Weights of a small GPT-style language model, trained from scratch on English Wikipedia.
Size: MLP 512 SwiGLU, vocabulary 4096, 6.06M parameters.
Each number is 500 + 40 x the weight over its row's rms, rounded and kept within 0 to 999. Layers, rows and columns count from 0. Numbers have three digits each. The size before them is the row's rms in percent of the matrix's.

# gate: layer 5 MLP gate, 512x192, rms 0.0727, rows 144-210, columns 64-127
# up: layer 5 MLP up, 512x192, rms 0.0713, rows 144-210, columns 64-127
# down: layer 5 MLP down (transposed), 512x192, rms 0.0464, rows 144-209, columns 64-127
gate144 098:554465491495531540452511574472570456531550504600477519509496540544517461489483505581434473519541527513583483530507510548535478413532467530449531460513488543463517508432436417542484463495494398
up144 104:544462455420509477465536504491467571503493487470498535463491561475425489423469503481559506539472464492433508504522476516532552509550561567551514498571491515443570529503530489455485535543498450
down144 103:450525473529530563471589524500522500484571514477579478537513472533482454507428567525535573510553459440500516542503499468533485492480511530496545500515381473425495505504480518464470507447498491
gate145 105:519469418499487524554487444496412530476562507488442550535529554517464523576494499476549539476485551422464544517478505523520520522568477475527568505435422523522512485441448509470462486443488460
up145 107:460506525442523453561457508517557447503471517478507457529459525519459450457557559482464506462557418492494439530539444461494499453442568522498459458579527497542472492492499477434495548517515542
down145 100:462505440477504526474486460543470381472505558479563455442481436517480504501513538490489505500584507497430512550526514436488534504496538496564551458475540476492483477519603459518573509422457541
gate146 102:529480492537523493526414500593461495558528438529453490488457491522441536453566437485489521560503482495552532444435585533497491462545509482466523517583486504492486459520439463451552467511421473
up146 096:534508466536487514518522504482429484484552508435486521577516537449535469447503523493525485531469487579521495499481548608487444445540449535445456437527480475497437509497506479509539500513532512
down146 096:510518503526484572568498439476460442468491497439531488507501505520553522535428498398516508517503547593520508457463575502533492463552483450439517520545535466495517541529513499505454524492466516
gate147 104:464482495451490495496496508496558487526427495514489552561469482461468506448482459435486542504526507539484505501422479426523453506473540517500530540423393463527560547534538517567522500533457492
up147 105:545491470518373486529574582519418537461499470455473573459502491444473464461457500473440536483498500442521468517439523527477516467460518486498546463485454530513468514486485502533493603475482477
down147 105:539506466505428540496500568485472463507542465482456476458521549502529492477504504518465554519461447491451469548540537511535472490549427519554587479467492516487465483566477480591512543498510471
gate148 104:515602506457465534462469503514555527509469490524418479443536472484538441503516530467444503554529491488483546521448403499503503496518437526503438457524440505451458482524525490500499504495480488
up148 103:487538475459544534519473489579548483566519527507499535540552423520497482546487485456424502422503467494500460540531507500473414478566512467487548484509594511457576449516504517449504497502478540
down148 099:550474485494437510536518521455480418566491426497440525499451450518519504553551479485569420495546420524432538498495480527525443435412443529521497491544525530493444462524520500470455475454499481
gate149 100:497512506549488553493442528481449525489556440474489502532495539478488483457467509491431493540586500418479546546426445510522513517553497432498507536498482512581474471539492478573505541517461512
up149 093:449493490485518543467538545445503455481508455506455481486514500481551505412484418557501488506490438539465528417479454448454501526570543502507553519446483459464453515533547409491564459500552498
down149 092:517425468439473551500444499583497519491478531526525412456511475553415520521541502447549568523498528513528460500536505500549544483506465501578564492473565501445580530504509435481453523441440462
gate150 103:510550457508529443514509457450433542449521467542492467476581475541505458454541480532526604441431489545468507479466531453490478507475499522439484504472479515400472463489539526461474448492573487
up150 104:453462434497416523444520463491499501485479472474529506384519521503485484550486492517536450519475537464526440549528502484442522512506514502504505499500477515525519500605509479495482504466507503
down150 102:389503530485434527478559572490514494488554506424497551523512453490448464473603526450470418476563526448557479505566527494411502498490462550602455447454453454566517532526504446459552488527444486
gate151 103:376587460505514511459426563542536514482497493444570523358398517497534526524473465493512510433477542473448505543469456503522476528535501522460446462448527516467503482514518575390544519518450461
up151 104:487525527468499493496517570568584399499444487524509449498472449541555447509464465440481473480502566400461501531476491502466451485490605535511490408489477499539499588489495495468538496467575509
down151 102:520521445464457472471486496458488444533496539543524508403549538486496558537561478563533507528522498493473549557471518493464433488531539545477553439532502454529463537496523521508448556480497518
gate152 098:508428504471490446509472511536528549516447458547437469549508502505525497481470482530549430528454391522491467574501421461472429492484467498452490531484452515478524525493461505484466544497561453
up152 097:472525525488451467483523545533493457539554539499561595441535487516566489486519556473490501488380540498468536503462501541489537480509508453501464422439462465460467532573517476474487473472516538
down152 097:502463506613515467479473536465498469448512490511487491525474425505547488512489518502558560440486504542465536452520543509454491520472533424550452437462544555465523456472509461485459529536516582
gate153 100:472519500539486601536484518504522498497447511574522544449453554497566589473530526498520475485488550560510522459476543580541475440493492538509487501490511451519483548528523494453539459487513516
up153 105:467481498522419465462507491470449486491509540433540494531482457414482481516466518492549510552514478502491431490504544493493467444533567462492475507483460566510469470463575452525518485577522506
down153 102:445484578588420476525407507409462475483432457471518492526450432466527440553462459487541472501549515475506508527406527532437500504436534482441544498498478543501479585477509464516513505415461433
gate154 108:386524486539496498493487529455420487511513565548550528530541463536514513491517506414530527564519546495535573452466535502565483537492515464444546494472566583470505566460506504494446553502519498
up154 105:453533519498557420526433471514548415526478524434501548505564526501469523493498496554515453530549492485608496488482538440518494454559500489498559542533487437489425501505567511514600473544521489
down154 102:501483466493465468579513444550449488546439481504418512455504496524511520494502477529472573530553481522547468524528465520467468542505571468504482488541506596540484459499469535442531490518509557
gate155 094:470491422479520460538545482493530480463518480468468419413419432503421405520453514518471514563498523473486478505486555519525519483532533519467467490516615536460489513466465439475440531499433544
up155 097:602489591421471477533559409456539464493468524584537526459531485550504463453437538466482513530495472533522504424410537464474555546503464453497469521493526483463499486510501503436479495468473518
down155 098:503556486492402488478452432526560494496487594501455411472492491531496517414570481478615428524488459479487421530495512500538529434499534432514449500482419527461513527521523514477509490415543490
gate156 100:557527515527446545404471567491469518513531535511528447478516580523519541543480512484470483526507494531519568534492468536469535532521501513495562529546532564583485547499510480509533451460549480
up156 095:503498424484575522511515457467470453587558569522523451455466462531469549469470576472515500471484542575466474537566533517541526579474489455502464544506437587474484532529550558534531539524532453
down156 096:481464466450458526523495496468476573549497436511477490420515403466547465533562479462533457480418540522539472534506497560511520528490557524481485463441489526474538552567452509481522432494577494
gate157 103:515436524451454517539530546471488474508474456455492469518490541518494511458540562471547518442553481531508462504495510480528587429448582470439552469520576495545508549550548501439443497506480434
up157 102:533499476435456494517492493568505534518462553511509581375564478519472425571516526542503462569537532441500560533467576568554435401497470476494444526450528435541472533525533484490572468518553501
down157 101:530432456479447560564442474451462410512480510487541501494489543458464488501453532478530550599467586466507526533506478531568513499420514492474466531529470486484502454578517492540562522483531477
gate158 098:507456474496555504435560506531531467457473462493554519472507471544534527488512427469495480540460545483462516525535561523553437440480477491538462428540490526432530549426552511570487495512534499
up158 101:473515487519495547507545571511495433525476545573471443530534517521481503563478526440462536431509466527485474483460488548491512522484515489528543502546487521520462510471542556436580522537438579
down158 098:503413536498529468551504440536526416488465548556510503461433467436527490467508462488598425519417482552518462470457339521564539524482507433465497509530505594500518542409478503425441507536516547
gate159 095:520447472420471566534521492577448464557506496477457430534422426501492483447553512494487510495518501498493519477508535513515503509460396465561502491461542492545479492477603480571535468414468496
up159 094:470425539458523517457482502530572509520542487520538485447538435495492457495463551477561537481573458472510529504531511516446555533451556515593533436488475495485495451451543442565476507407490454
down159 094:502589439499521519484611419490577500443442578508456416435469532488491519469493494533526544560520467454515488542509540572482495476567535575484526579516521608545493469436471500485454509456570528
gate160 105:469489489514552538514514557442511432514491492436568545544544571489549552501475537512447512494499500442483534463536439539496484520515475439466438457452445479564441522499478540498504482519528499
up160 107:490529507522525490516528460508531529424531521454461469550505508528482420446514442507536486450433500511503561558503487511485490465452413566540540528482442488443536548424440543489534521498550479
down160 100:538483532506471517491481516426522544478469516523541524516421435567479546473564536449490518523547474529465532513509448467488506508513501472469528544453496557484474536460453492474531517484495532
gate161 096:511437503403549453492507483495463532466454547470486433475450491430518566490502468462494455549463525539562592539496472526528492486516481471598525423447475556524471498436515470503556506450426461
up161 091:498531539452461548513486539556480598408531431575479508439491529497505487465504463539491525495519457487547583524520479536500470492535508483542530499457439532498521521533518495498513494467491526
down161 098:549459535507519464436452465608489471447564492481528495512524471535494467525514480467500507513472519465463562535518466497512496486586513473490530537441519500524444526499495493523584489455541596
gate162 099:530518485568493627493525505462534494555479455466472524526474443566517560481543455554476504478473491524530411453467457566476476490504419548502496462516516520535486534527531525428511457396497494
up162 096:550511491481529523521545496464502403518508542527542441508580440506518433533475499536456526502425495553558531522573446517451572528555490438471542537495497498496488520476554488432508503514468515
down162 097:457450555501464473512451519436480452514521547521518527533528527501534534491530471459496519524501450463531457578496515483484481504494575466502513455481422492459546561439501489483442483531557469
gate163 099:506518541412525558531477507508477607427459456498529479454556557555426529527479450474533514500494491463450518568572465530482481488538471515502459492500469510549496534483500443562452515524451514
up163 103:465417514451507428472445489463463515504493458612478473466516455480507513420555537537484485470515519460531493540532438519511575535474510508470460454520481535446500510507488483457524451469484473
down163 101:489476481480483486449521515529491494448523497498537436524490457463472525491576541586395504560450544543477511538541603476523543480537500521482488529461559459477555579566442477524440512525466548
gate164 099:492506469531539510555456552589551415502440515489502459452504471482465482463524514513514489494412511496437489523517501539521536475494458514469519504501566472491376460435478495554544503457459438
up164 096:459413558499481480529575510524573479512451479555569480488571414505448455450516486527507481470479547562596487562489384471510523511476449490559504495554516567418450459521469497527481459439486475
down164 098:527514489530490502474480565484461472470512549528506490465458506552511520460545505487589448474521515516444564543462488491530558522452470541459504450523472463575511537456510504474570497491502525
gate165 096:478551466515470568460456503453461538546576519461507517570517496479381536528485511470514531510520459524402486522514508431545538480529464533501578484507489430497412568522547491495498512521537484
up165 100:519435492446441401541484528501456532497436517527490499518528535457571553483428548448517541467552449449505604453473517522547534487490491478526527525530545470484529540516597478550483567538439463
down165 097:455481562516501447536484532523499435509515553518524460542539487555493492469547499515534449555549468466438556569458524495570498481509499482471439563500446524486496512508445401497491475484547503
gate166 102:529509478552523538546518490579482460530475532524425496515491521470519534470484540512518479542537435506466484507506492465535414502561538475431482491532481477543407430519542541473500447432557449
up166 097:476430523499502506495468483495526396435534519444437468488479497511533535571511541403487466463477483546475452473536515473492530552552529529513532585454488503539509434505455479559397458481455486
down166 099:533531519638504492431481444492496493470497541450467506534483471461531500551541541468502418579482512520449503483451556523511491577562513492458557536474466542481476493493545473572484501491507506
gate167 098:560448517480512563516379545512568498556433465512446483539408552557535546518476533560488507496540514399531486435570437473484520518517501512491540459478485434525488493463489493501462528520490513
up167 101:428514542503525503542442517505488414486525528497513474511486575477466494492526521496459529599478577594573498470502430493457478585559516500546519470459514522439520496536492499559528543520506495
down167 102:572475463521516580495488477593534442549531511548490466510450487571496527452444514543499489455423498477586430508480479491553467498541516503558477527497456469470505495500473469578512498421547512
gate168 099:516523490469513538475553494577492517502503529464483566430548466516542509503519490490446539443499546508455564553511486522519523453440445543489512533584475552535458485452533467491509500559500556
up168 100:547530498472443536508472495554527558538515574474507410539490556453431481518498582461511481443517489598410432561508473515528439538498544501490478530505514439473486533475573532493456512521495456
down168 098:545499484471492544515494574488558521457477506547510473529470492535568480513541479429475517466487519456565415443438506547468508542506450516520475428510552395422550520515545527490506524469476423
gate169 100:538484526454469480479509572438478500468538461536606563463465498516561536406552550483493517490510515566505522493469481470480441588535504486455470477459450462456489559464430496551491549510492419
up169 097:412523482540476478459564511570558464490516435451562555486527524524502471506445545488503430518523451521485546454471457495533472498510521482522520494501468499523496531487494568476484475449482456
down169 099:542580516551572465477504545469505543510475530521468480512500460513430457566472495552490535538465441464469487535504547511516541496480486530455542520527398548478409481509506497519498500462463464
gate170 093:477442559394527518528411468515505507413482436482520524482455530491518439531551441450444536478517503556473515405528443530478406435538481433507566558500508478490482549553535514533562515569513452
up170 095:599578461475460459533463501543542489552530493543476531491513494517457515432486503519510489457506489588505546442525454444477496430531455544495440481493491504536544512513449537454505496505501503
down170 090:486451516469507533492483474490529513503512479485472479529502496561500535519568506516553448476487425463508435532526513492527503515495498504530548444441413563529428539475480563455507466528476529
gate171 096:523472490550581567532473439551543503502476469465485542556457505533533483492501543521495481517517507524446511415468532494490548487557526564427463558548506527521530450412520441456517564564515533
up171 096:480442476474535458485421486507564515562525507509489511425531511470567511447543569483494543490421574463546453492499528530580431518519507502382504476525442589531528473528493436531514519484465573
down171 098:422407503477584500558449560474550566565475490542494489489495495511501506523506564461535510442477533517545520487460490564492539549636434463469593518474574516526554461527520541503528499537507497
gate172 099:427597483545514544514464525528508458487475495564460531551429485518483472530567509495492479555456499518528525466473533474488416532472515476489492486491503531508475556481557466561492510547427480
up172 099:490538515522442476515492489501476500504468508471453430528487569526538475540495504419504513511576551503551520487436529514447472470530462507524508531486513514468484467492475446623532504538466534
down172 099:526489488517469480577519413420569557523532514519497481570542504483491555541556468505521517434520519500551478562476532577494567516542538403465519496523471451477535590463567479560538496616521516
gate173 101:462527445461519491542489539510507487501473533474509479505439559481445515437543497516559484517508529429414438473501475440466520430505541488498511545454548454461533541485495566477537538471469423
up173 102:461493511519511503579488517477419528497420533490562562486535565451505531558588545504470470555538491544566489472600477499540501568495513533481577557467567489410481496526481511519493526454485533
down173 099:413545548488441548522497513485452551492489492479514481533525570472508426443515423497517495498519520474485494447432492481535504500556473454434562498526485531455500562483477546437525466530536482
gate174 097:504514487479486474495501502470549547465481495500580465455540506549485526510524468518456487577542500408517476473509472550479488510456463569428496490533511504482465531511495515503490533447453499
up174 100:449530472514480402499501542485507554495491434503506545492494471521504540498484475535432445439495485393523510502428456518466528512515488481494451441448511551534432498510483428473461528517595468
down174 098:479492479442514508511496466518518498557482539522589482495527482508544535460539528435515515528453418454591522486495462512512462490536548424476604498472504474505554568476536569466508424563534517
gate175 097:538484450451488572523592496449476457541459424497504464466448498542576480518470441464512537496464514489509432524493458537450470412476462551530500450448565514476528548524438489487476475490475443
up175 103:517465481473588492482467521499539554503462451476544469416496481438497516506537474479459572487531522507440474477502495417523539486544465507476567470529581492472510522540526436441492453536516515
down175 098:426515515465513490490544448545476541488450494541493524524477431499570413475498582499488505468469460525481469548589581454511564538516586534584511518491552528533492479522548523491574480511461524
gate176 093:472463406470466428480486467480444464507464530475446491428439528499446533502479513462482545519472554500506465508479548548479545496469508518442509471469447444472394448526549480458477446494475451
up176 093:563493443512432512450510520497442468551553475473457471495476526408441499462480382475527573469467444527540539518465512446521438501429447499555471480508572457500456454447515462479460497485427560
down176 098:458564454500541498531500521489537484425485424547513524547504541479478468538436458495507505455445561532474577472492466475515498515450574489507409439477472512572569467562482490511511482508523548
gate177 100:400502484522526514577541442404483507490483460470492491512513506445570627520488469486522480486483572469453485484444461490554489489484563519490455476592476575542536493544474524518567477487499464
up177 102:510499406595494510496490434500454485485473482503533516551487410426447572533537440498488506476463577437458553513515492443487469477514424444454557510541448496497491467493463487529566510448509549
down177 096:546545526447576535489553480481451464516539453501459528453533449544511490529461503481489496497422577488446437577478492537474508447475524497552593505499561549595478498600482461525548525498495509
gate178 102:473456502511501510481455496545479552495506434464457505445493504530483524441462511532464530527521473493503537422441520424550529533540570490512502564531534489475494512485481529504517591559486447
up178 095:531580524590441398414442553514500549489478493420485505469462545495536522502530606528491518484482489473619468540541467437507425557538541572563531508513519516544515490493483468588499515514513491
down178 097:427550489505469400514497469477507507499479540405565469609493446535508492480537442518487554439447484481550530475453429390550535472489528553523559548478512429488481480474525442580491532438599470
gate179 104:512539479428488462526515487403435469471498477512546473548476528518429531563523510552547516488436529450485513519500495495460524561492547529555460449545553532536528496571475471524532530506526484
up179 101:472474525575523503525469429511477570505550455526478549476467475511507473546519414506522556496492493553476525527521481482524437533510513457468560500486578544491477454509443509461425473500493444
down179 103:503405504474453458523482510502555554557516568448527481532486539495541488576513503449474508481415545442518491529528521485516505482466419457437520484478488474573454480531485523491451555536488555
gate180 096:480493497416503572509464465576539530512544458451427471486479468506492515499588500467550602483547518500504481469526446519548558486477535472443495495510519576504440501485491459578534555427487468
up180 101:500519536516510506517543503493543575494482537481470460549482422560424495519476520501529437540446591436530526469498495432489502499485502476534488491532500450495516414567494456526497450515508488
down180 098:565482494478509553506561514508455483497506534500517501509520498560495437575518487530476439514451532512433536498469497442435510480464420537499458543485557497566538503452526505517476463475531462
gate181 102:505449451528476510447472428535473425513513550465551495522509484505501494426505482526443557486577504483505566439530495413536441465528559443476468482461556512457472512487553479536529540518503433
up181 103:424529583536545441473509540427517525465563482532472524568516503497427528503433508572539532470562490463559416500546509429491517525509525468442498441478474515538501467497540472511469391524507469
down181 103:545484492512477447486520525514528441520485506477456585462547455566541524554528559461530474531587508513522489443540537528495437499499541511484471489483492553501491406512534513510505468509495467
gate182 099:508533443525521519503554508435431534453447500469530558507457442536507555455521481536484536631462527489427447510432488485471531472512469466529535451573525490490482551518407562444511501401466519
up182 094:457510399497530560500550456543389482519590524518545522556516476542526502513552489501511527482471492464526530540558452544478470503495500435506558522445434494573479468516530389464579518561523553
down182 098:399520574528543444461490511474545508530505486534486473476508514499467535565460501541488494472533506456511472588445482509517492507436572445502471511470475470468568502523532485579456447565512513
gate183 099:463527415511472536474553534512491490469436512508568535476444502476531542529483497430489474505553464498538560522503518511488475472521550489441556488581555491432551568520513538536544505507461558
up183 101:563551520514460530578548460535428493550525550557513478510437428476494571510537535512531484492502524545450484487555473477513504477547491551535555487464486520501505536593483477458446432515450481
down183 101:508515522493482526443543469590392529564457535540548429496512496516533571494531520562540521514498459508483425431513480469441483481488548519500491484506435483448524497498515465451514470511512411
gate184 095:485509461558519444565451519528534510488434484546519589566527528501535477445439461495531475503472516531460485464465492478513437495535530546509516437532515533498570540443494577470461474524557476
up184 095:480482532467514471483510423447479529455576478531431552463471475587458498544488460500500476474499483536426452479471501461489520516520458516443522501475444601395534544556535459479567513446515511
down184 093:502502443448496490601495571489473491510564571505501559502480448519515535472458457525542525523527499467475477495516463476526449504479535545467479470449496477530433496571495454547553572514465516
gate185 093:573504510497502453573550531476559518415441471498469532508520440521446535512487519578496539522481518494539556401494514488433503415467460459473439444529538527487521578474447404500491474440440445
up185 098:500541479461528550522453572405547492551511502548469485515514523489512605540492517529440487471476453466507450522551488469479517482465516473500507507535405477535473463492486535501475482509474585
down185 102:519471503529529472511416540480531496564449515462522464480484534461570525527485546426512521561540438500505437479527523480429501548567452434513479458502500447473479561456433521455508444449530528
gate186 101:470429488490528470500516462497552495496509466489465514519515511492470518535504460502577471480491546479516529427490560503511455471404491414550458466501452492506484456522522433462582530460488444
up186 099:504498558466495541522517498537510484482552539483445480511449438450470524517462489501489518547551533557531559506474498420452472503570551528503482508503418526494458484365514454497425551502467455
down186 103:490522529507490458512522559519533539549442431427442534469503547527461500590488504468521517475516498520571553499494479468462495520419486480527487492524547469495552558501453585451521463497504530
gate187 097:529504493527510497565528453499501564497443512482430433565481597476542508520470554502419510508523510422473536453510497480463511519523489476406577493525631417449475516526461554485438506475478514
up187 101:554478530473505480446491498428541495566482531487526505530525491420564445497505490512474566468527491436460461508401505454535464576481473533475540540495459488579532479548456475532511483496460525
down187 103:584442507590512511473469566486512536502463522516546492438483490541478473554428456544515497467481521463515437468528512481484504507495508498560475442453458519549530516473523475450456591591485498
gate188 103:497508487486478585485538521523442466509405460519507518472526392520548500489468441449510483525493519530487523526520459527508468441467508514521471524464530525487508559485528505435498569489575571
up188 097:547539474599494470503542485498484497433460503474476479424469528496488468479516541542540521558604576530549608551533493524521503528545465487506499488539551545516560525502491553444480551521518526
down188 099:488514451540445524513538465439506433498528465460513474475487471563564553421568528574546436531515533457462554494493565591511514489619512525489446549497507486521481546498527530518486525510564560
gate189 098:552567472492487498494464516528471479520548545451536518411482522543437531605440503488520481528530544455471466499553436526476424507545545511474537530503497575494522541533479563566544439529545527
up189 103:462554469499554524491458547477561498440431549582511460533456505531551497516497550494450418527414473529525451540504452476463483575560554550596481517490461514489491481472584526472405543463522497
down189 100:435543532507561454525497471464464489507490573453465476407468540481491437502440495442506543460541542479566536533538480531419523502508466477463503541514457563445517493402447486453476552564508476
gate190 096:453492482535457558539495497541478448551469514493468493492518501533436515482463465546489456475572512470354544492542503513580548559554526424457537461466452487523473524536513561484509516566520452
up190 087:511492459520489550452490441552476514527473513530466505507581543477449482474545504495462478550571519534516519524441544488492499488540477501508562558488503537452473395544523552462493457523509463
down190 093:468462443550466528475494467568503404444581483502444511488440549479406550518522473546519474462548526554489511455523507461522514461513553487527517494437536513480443497503531585568481499543473502
gate191 101:498577505588469549526516500469482515433488562592480569519485453458532483447523435506508510570478584516496578504472535540499470573513506495457473481502459538573534517505467496417496438472498495
up191 108:490520462437456465547497554465425451540429428597494577499488514490557506478509508437474520528504403508479508483537499519518565457505579474492436539488481450503601472546478477514490511561482544
down191 104:483430497497508436485518479452431509360494467508496536462534465523553547447438462492489491537525500511544488470549537539513528466549496468502574576481487516487537534540451552548480505524449472
gate192 097:615538482491539494547500514506521490523534488524437566560512482552517510490471529503474448500447435497553528580483466566540501474462596478540590512502515476593499477531504500481485532512519491
up192 102:408450530526480533466535461434504485547521463533528517459436401538480579481507503509455565542574547526500443497534558492528508501419542500487486506515491494480478452472562484481511453471495564
down192 101:476457519447560427492471537549520475490483578482497549532570490461498522421513493506562463497452478543571415529545472439520496536467525479487520485437507491471519489452550498474441561507456523
gate193 111:486546477440427469502383474502481462541536529482568574505558480463475480542437517454508528501559454421530479478489433543445447534431442447446462495506501460487505535419512473536467477514504474
up193 104:523563490461481513456437479535502462514494564492473536557432502433424439511504538517522450489486528491518530511523488499472446525554416497529468459449462457522502522593473558590548476580521490
down193 111:527449527433519481523482421523512511496457507503510497531527481492570521505548465518548506493508472492528499443520584557540494548584454529534561567485420505543452518475546564512412503512559390
gate194 101:440517471482414440475480501592442504490511506474512479499436513465562487560526453521530518451483541454494545481552405473448501452434528470480536465517489482523534413482489523488518491472566489
up194 104:455545490465536493518507437524490540454450496462516527489501576516555453499520511510491519537441477502545490401487491493513504600509511464517419509559400529463508484529462504442497566551545485
down194 102:494479522469528478497432488535503561477491513523504480541464552498549564524478564550541451507503429518485581443541528485512524551480512553463534573580519441519613556491484483522467470471504503
gate195 099:534495500492493515508482556482517469470470484554489594537434506614534591526489493472529452498492492570547495467490471483421460487471569537503518470524509553490455428472419517540475451483503468
up195 096:489506519484514516538492430506485511576498521426519476542491486496399480499470456502465450508494478481465533545510503548553469430555492537461455570534477534523506466490503546505517526516490556
down195 099:597483557572490473517512523460493467579472441512508482489458513472528495468481480501532503546497517419508545529464521536517572541427454508482521472463449601512426488494428496542439496450482518
gate196 104:473526513510471522568433462476471503529433478519478544461521507505559557515572500505541539579433488519481459426525521453619461466511509517479523538494498603469561450480557482506526465465542502
up196 108:534513463523518521512487609497480562534524591584450523471472527487509416542542537528537495400478516491535461459569487489472467478570424500538475471518485480466456556505515511481474583566468560
down196 102:525534479517487463502447488531512466492495513517418548564453478488464535477559567508465471475437518544446433425538524538518443527476504476515520449408522495575480549494384454516505553531469478
gate197 100:500450526460512514546469453488530484497500529542452542490522529434543443417544566497490547484529557468555524498446524444544472486501488506523510555520481451524443492472552512484445544431488482
up197 105:464512461545489451535501503488556547517515540535443490486509464518452501516465415451565574557500501539440534471389570551407554438488498543429510560513502463459495491508456447447469431485427535
down197 102:481504465534492447463530425517504487549483536536473423508508540503563504465488432501450520529463521535492478460399482482463436500487424556454551468592568503480533556384478518494459494474534501
gate198 102:527437491494486513445551429504558468420484439475550557546435573588475478513422433524496493447522430505505557444550517432470443476516496473521568503475497522527502481467483531426456510529526490
up198 096:504438532594529475467541465524469505455479536518488540519496511529455491518485544499440451376588583462492500477534478463473524532482480509503522455523490471523488509490454567527464542506533481
down198 098:496439527519457479521490485491440478519493467531491467591559503480482513526493493428530506442458503497504457436535579457545551523502480477380506475523500441409577503448455449468480525498492503
gate199 097:471581514464590520456501530432498547552586506478564522447528467510580535565504560506469591512489501429496514454534558471440529503512463434487535558444494515533502571512469524423509437456469496
up199 101:556527521472460516487565488496521505528577511406458570553454526481562485486529503515559542481510456551472457499481486458584501505455544577528544498468574541531591488557504524524500513561478527
down199 102:509492466455530474519476563467498534523509468438499417485462450555454477499568517486483476393477465548485500425511456501578489523472553591496524499477500577453511463488515488493505492515502499
gate200 111:465519508487513447578502467504492478481540459524502537477520487530542500567556520455443520521549498501466488474466498391464457498444566521427449470461481511520533461508492457475479494506476456
up200 101:629537447520477550517515424452472486533465449497455493457412513472526524521526484483557557508492519536530514492482546465450479412479470489472489453448528573547481514488482494553446476500492529
down200 103:503486408546554478500588585497458492456449546499468469511564504543477465593578547502470536504481453533516502433494541492454572486494499573413519542495476551511486511567527504426518506544474479
gate201 102:489473463546562571476453570483459528460484442511509512509494468522563543500530453470561490454509527507481468455512510536467450431557396527513488534519552528464536496525547596454504492499454464
up201 110:503469493519561461506488511576515456515533512459473502443439522510605521485552508491507464450431460519529447394529489458539478475523489457489494499472462509460556446486560505442497545568412458
down201 107:503456495512428537486468498511505547551533492530507488562494549559558483453484529466451486482401445551560562434530498527569494549497466532547417575438478514447548496464559477568515512520467535
gate202 099:506473509461541484511547574577558530500447497468546516577456498520500480499443498462451503489456518463531530465555513548502563416530567558504537532415519496502496547484504532512501510496496472
up202 100:534511481478513494486553504410464471508537514503507499498474508511457517511582519494543478518500596550502439526415474489494510507473480541534502539524475540533509508580485413511568556508567431
down202 103:512522472545549478504489531572576491489568525463478509521531419555530504556536484492466428542441461515625503467482442529535521477538560453455486556530509532509456462521552413516520499534509480
gate203 105:585463491522474547479412557506527506451457513501506529554494483515476513490458474500513475555526540445487403505557497577526541527496509469447530545542457467488528473470492588551508514551542513
up203 104:484529463536579476463433517491514467582510477448529513565534521521489489470451483571514573486476435556533497453507524527511544500543507463465486513460486484478420465409442426492443486500463458
down203 102:472492526455498359537477522522516447538514481440538565510501539543560522515560464561460515503495516501476471500487539466470524441484521511512489515492462483503466472532502505492444500531460484
gate204 098:510496473546574561513404554534441498476464456515469558461492520508521521465488564553575514502496501505450458463501508485534502477455534519475453452540533549487531525472429469438489453442521471
up204 105:458615516498504522535478460552558509543473471467523487443422579478451557540515540529530578504556428413479460488547549452507476498581460517436507524571447513498476549530494482484466460510503511
down204 100:478544501494557425522499471480445458555475409510537596524534500468462501489464533523499468477551482437518539571539475481513489481553523416469497550472476475450489574577442502428531492521583522
gate205 100:533486495524495422541493507546532520556460499545450550496481460508472512524475487485383482528489504564558441496518467486475526510547508519502540487563529491450487477569447537505517558439517423
up205 098:470479470454475471491588505470422543531518495487403435547540510520493537453499487484471538527489537505451484537486466571536568522527535487468497533485462438563472428490447488474450478520497412
down205 103:497512523474470477510496478499443474463451497487481475486409541446460490525471506483502468506575472497576549474541478495498532481510447453499551475569523464566439508502529417551500462550461462
gate206 102:421544528521540447487520515506532496469499509543514525535490472501475488545531533433476527558566496541519601470527447512523467537481436480412465509475494512469466550495546539434496401575489492
up206 107:454517537410519454524528523516453545463508545436463509469505512478523523521488551567419538472476505543465568496480523471522436543524550472522439420476539420487451495518485530492477464450552475
down206 104:490498452554503483461416506533468462503464502403437515467518482471442463552488554542512453494482537435433489459516533515508586519566507556516526531496510515517564453490437568501464505488526471
gate207 095:505467480487442475451478523528460484527457586534511449504498537509459460518501522591517549454496499452536474446451468542484478514566545493535491507509498592538497490458481451493529511503453471
up207 100:562532430462478478491524513466454526549472514462523494465559483563548495474496447576484470464490556501561510464499494536524456465561467406516481494589545554514514449450507457470411534532514469
down207 096:544460573500435480497522438522555563531492423503495524517563497504532486549519483457475472518483447518480532459438547503451508456474452545523485522515568443399476500536417555541495467585498472
gate208 097:479395429479535501467446501451547554529502513506482534531474475479503482481469546455592529477537523441498471462601436467508578446540516619552518479486495532469526464565565492500523540516434539
up208 100:587557513547521493499434507544494450500463460483515526514526599491481533490454471568502439541462416552585592503460476589542491540405524524486460488469484523540435504472476488534532570477551515
down208 097:557472489502512475522532556553532469583489428473468466499521460533532520440523481509486427557531474464532514459548507534448549504471551444444516421550438465542473420564438547517460422525471431
gate209 103:503489513528509508577498537508497554465518540422506507482491538449517538456502473402501457525472488491451500397542511439546422470436521449524455486452416579552506551514453496463562473482491461
up209 105:561463473541456453493472568570491484459556504532510536511514479507542467489508475508484493513470450442443463483516422493455603479518497543399524484529500426549496577438527483477482516547503508
down209 107:518490551465516508527501527464455536485528448528445498557459475513477486549512507541450529478537522471427580546422532456472541468523498508555458480492448529557520552464503500482530504500485567
gate210 104:548515397542485514513434528519473583499549458517475509509495561534499544486494515462464532464461454467585468446421538493520421492564481475483545485500489510490528560508480531464500439532463511
up210 094:498431541518549476522502549584499517552534549519415536455513456461548488485495510464533446491459552550499551498509504501478480555460438501552571450464528445524459461507534549497475440486504508